Part of a small language model's weights: 103M parameters.
Each number is 128 + 24 x the weight over its row's rms, rounded and kept within 0 to 255. Layers, rows and columns count from 0. Numbers have three digits each. The size before them is the row's rms in percent of the matrix's.

# layer 3 MLP down (transposed), 2048x768, rms 0.025, rows 1124-1133, columns 480-575
101:145129128193096128135182060128128157123148122170107158133166130173139157129143086154153129177125131151128089110131112117175144152177114107117148110108111137184124119122144161135092164162117129123113158136138111123130099142170115132110134131138135091124147162145145140125143120164097137133
100:157157107142093118092154137147110134121114123184124181125107181096135148136101097150102184124124130114093130149120126139186121108090139130142073133154169122105113104145104167127134100128086085098173092088151136098141123134120087145118131142127139148148128137145163118147111147150138132113
101:119134137139123138128103121122071114136107122090154111155152117123137132074116137140095118112101121146148129094116122122122116146143145117116126155091109127120096065142121130134109145136086105142101130137121096100126106131113128105129085084120147143112133088170105135162102125152120095148
103:097144129112154111131104147112112115110112140128106131135120148111119147160051191104072114133090128121089106118133126109133067121144153159135067129104126152142167178114127167115125158135103111149164142104117109107114111128179144118110127128158134137103142142144144172164144132082159119138
102:134105140143143123117126130134107114114107072116132110144130161151107167114126134132220131124110127073146117106136145118102125127137109115101155139150168092141130150139186122125163119118129157133144115086128125098133167186141084106144089124115099125102119101122106133128099139150125152186
104:141108106131125125161111155141133158097147125094172141121123096159133118078117133132158146143141109117128098073162112138155077140111109137148085128102104162212123107116117111130106164109104151132141135129135114101138117118118107087122187172132143130112137124147156112132104122147163097171
102:103110120140110136122141134147147107185118154132172146181144128121143078130169114122129185139085121136104119140152126125176100188104160131162148124108150128140118126171138131120092139092140145141128091181119174148121124159159103116115098161141130143129145127124124183117135140099091120126
099:151148086138107145088141135109143115133153153109143145120106127106156063133113107140102090138101138111077129109147150148152108127105145083137134177118148117135095123139130144127134137150154178167145133118135121132103118135122134099121120138118150097124146122119121134097177149157132058114
106:118120135064127151168139089173128100130156133129111104167187129133061126095150169134199125151145142079133113128143147129149149129128122120177148127108101118115132133120096128136122164081126157121132112111139072145142151116143096140122167144122159113129119124148106141128086163135155043116
104:145106120118141107141121094146133131124116146146125107133175137140123141078127154089017123147129123102111136118151165119120131130106120109130118143067118132141149146115127126105145110115165125133121150139155115086123105141148115189126072100135123119120139124124129130123157116115106145133
# layer 3 MLP gate, 2048x768, rms 0.027, rows 1125-1134, columns 480-575
097:145120115123130139138119118136144146159118090061161104113155141174141104109114130187120141143167123145133134139179137146152130192117136145119131145156163169126132164114135127114127079134068132161142140116142097115100083149137194121099134122150129134105116159109092120138132106140120099164
099:122137123102114127196140103147078101176079132147152123120132125097095070088128152135119106153134116134148093143088113126137142170081131127096119100148129124096098130169148159113132174133134129145121158142137156152108124162141146108109078160138118144104109122127147126110120159150116122136
101:110110110171131126119163092127101098115138172108080145142126143131120100143098105138119153125106141136138158096133176064145118097114131125137147105130084168141130116054091112133138135142173110099154155140143116112080079138082139093153123130130128095118114118124152116163131127077136139127
100:125080117118141161173139099125118157144116106115159137116131130112142116096182115135096091131126111083159131135132137131104147152111101114169146145122126112106138156145158101185152205134134140132153165146121178119162162125067134121152116139138109138151130115197148148148102101154138087144
100:108147110120080188149077163156153125105123120150150136106112135168121117068119087130105167132123123122120110189121117110140130138103118112140113138129123133118117149119128121093113112111087154122130121149105124099175133147159155094095099113122090169154136139090170147117090130135134114104
104:131175154161120163097161140154133118151154134147124151148135115123138091167092118128111132141094125088129113150109094126136112123088146136093121148134135183112135123121120135107088165108135071168131118156128118104162116130158154111152107138111101147161131138124137129096150094118133173150
100:140119150128114131148101118163138143129124176108117104132133137088150102158087095134108109115148126122108149124144150129155134158147121120130155159090141111134127116147140162158169134150136129160123145162117120139174098134132161108146123141123138111101094181168127095112129111176114109142
112:123149136120115136190149117107099082129126153120096133131139122153105144147146154142101131105122122106138041153115143133114100129157114151118142125150105130123100115141081165132106142123141149086133132148092132159112140084148122177118107185142074117122135112120130109120114156145164131096
101:110178181151078118114122108175079125148139055112114148125102176157115117134125152171107109171099136111130112165126107108165151134122154112104107141123133180163183142139171097146109111089090111137139113156116127100153118186092126146143117150108089106174133162116170076112137175109144127143
096:141138126189107137156112097110113134118078094133121125100152116110137080114121133085120139157110164124134174129130134172183077166128136111099115158163147168104120126147150110169135126156097112190151131123124119096095126144127104100114127105168081153128133136134113128104153121128139095144
# layer 3 MLP up, 2048x768, rms 0.0259, rows 1125-1133, columns 480-575
100:136145141097138103160102100135089116113093132128142114147134146084147130098136129134148138101107129086135162077148145124139129138109137132138132136124123155087140129127114097085141145124090156154188124106132126078091113144114156152117115128128138086087081164198158130117137110182137163125
107:085149119161158163115113075144119109112114136116159088147133111143143126123132173147127154132100139172129108177138106152149118125158100124133101123153145147097123114134111124083111111098160122113151088143146147098119100147074154137141140104147151153094058104140142148160102144139116118113
101:099097102107083161162167143141126138128138180131139081131112136151103128124115170093119133112126102141145106124136129129136124114158109134143075104156143121184151125130090155136105108095144112131146124101122131120127084099143145148139150112113122149115158170154134107182132133129110128120
099:132165128114145113118114134133116172171129139153157121128161127109142105123128110159129139121146136138137153135135163138108103159127107137117128119158132079119122146106156152101114095172146097122144138172084115174084089117148104167092117128148122149124082102109127137140174129116111129120
103:130163124169139109105106114136102114109137125159133122134139111111127094112129121100129115133155115104152096106098117103124127141147095135151154082097126133159117089083113161155147152118137142134173152135086106175133086107124139111114121110119121105068155137167095120138109109106143119125
102:145115077182113139064129126139089118104130151140119155090130117176145156124134135098123141118108117109132146144142137118138124130110165166141127140144103139147109137126129125151093109129078152134126145137119146144112126144123133105161091169118129127194115140152125138146112123122154120149
098:137145178107119106115165121132145167102128106137122119100086120136114125114136151113124175125142141096167097116141121089117130131181124130148139120129131102156133144137138123106159174080166125106117113183109119082136139132126054099127090121141109081138154088124169169105131140105118165125
112:115101108141126097191135080114136106120130210134117108134124134148124129102126150161130147142095090104131131147107120115071098148164123153148133103149128099147102154117122180140147109104094119161157133098121082148112127107169127153110101165095140109164079130122120126124110135131166067109
102:117118086121154153116112139121120148119119142162159093132136141175164133125126093109118142186152157141134115121136172134121123128116120126179138084122124140123124107137048137059142167098105157144128147109130178124111091100153144160133143127138124134108099110176088154146089150131085137127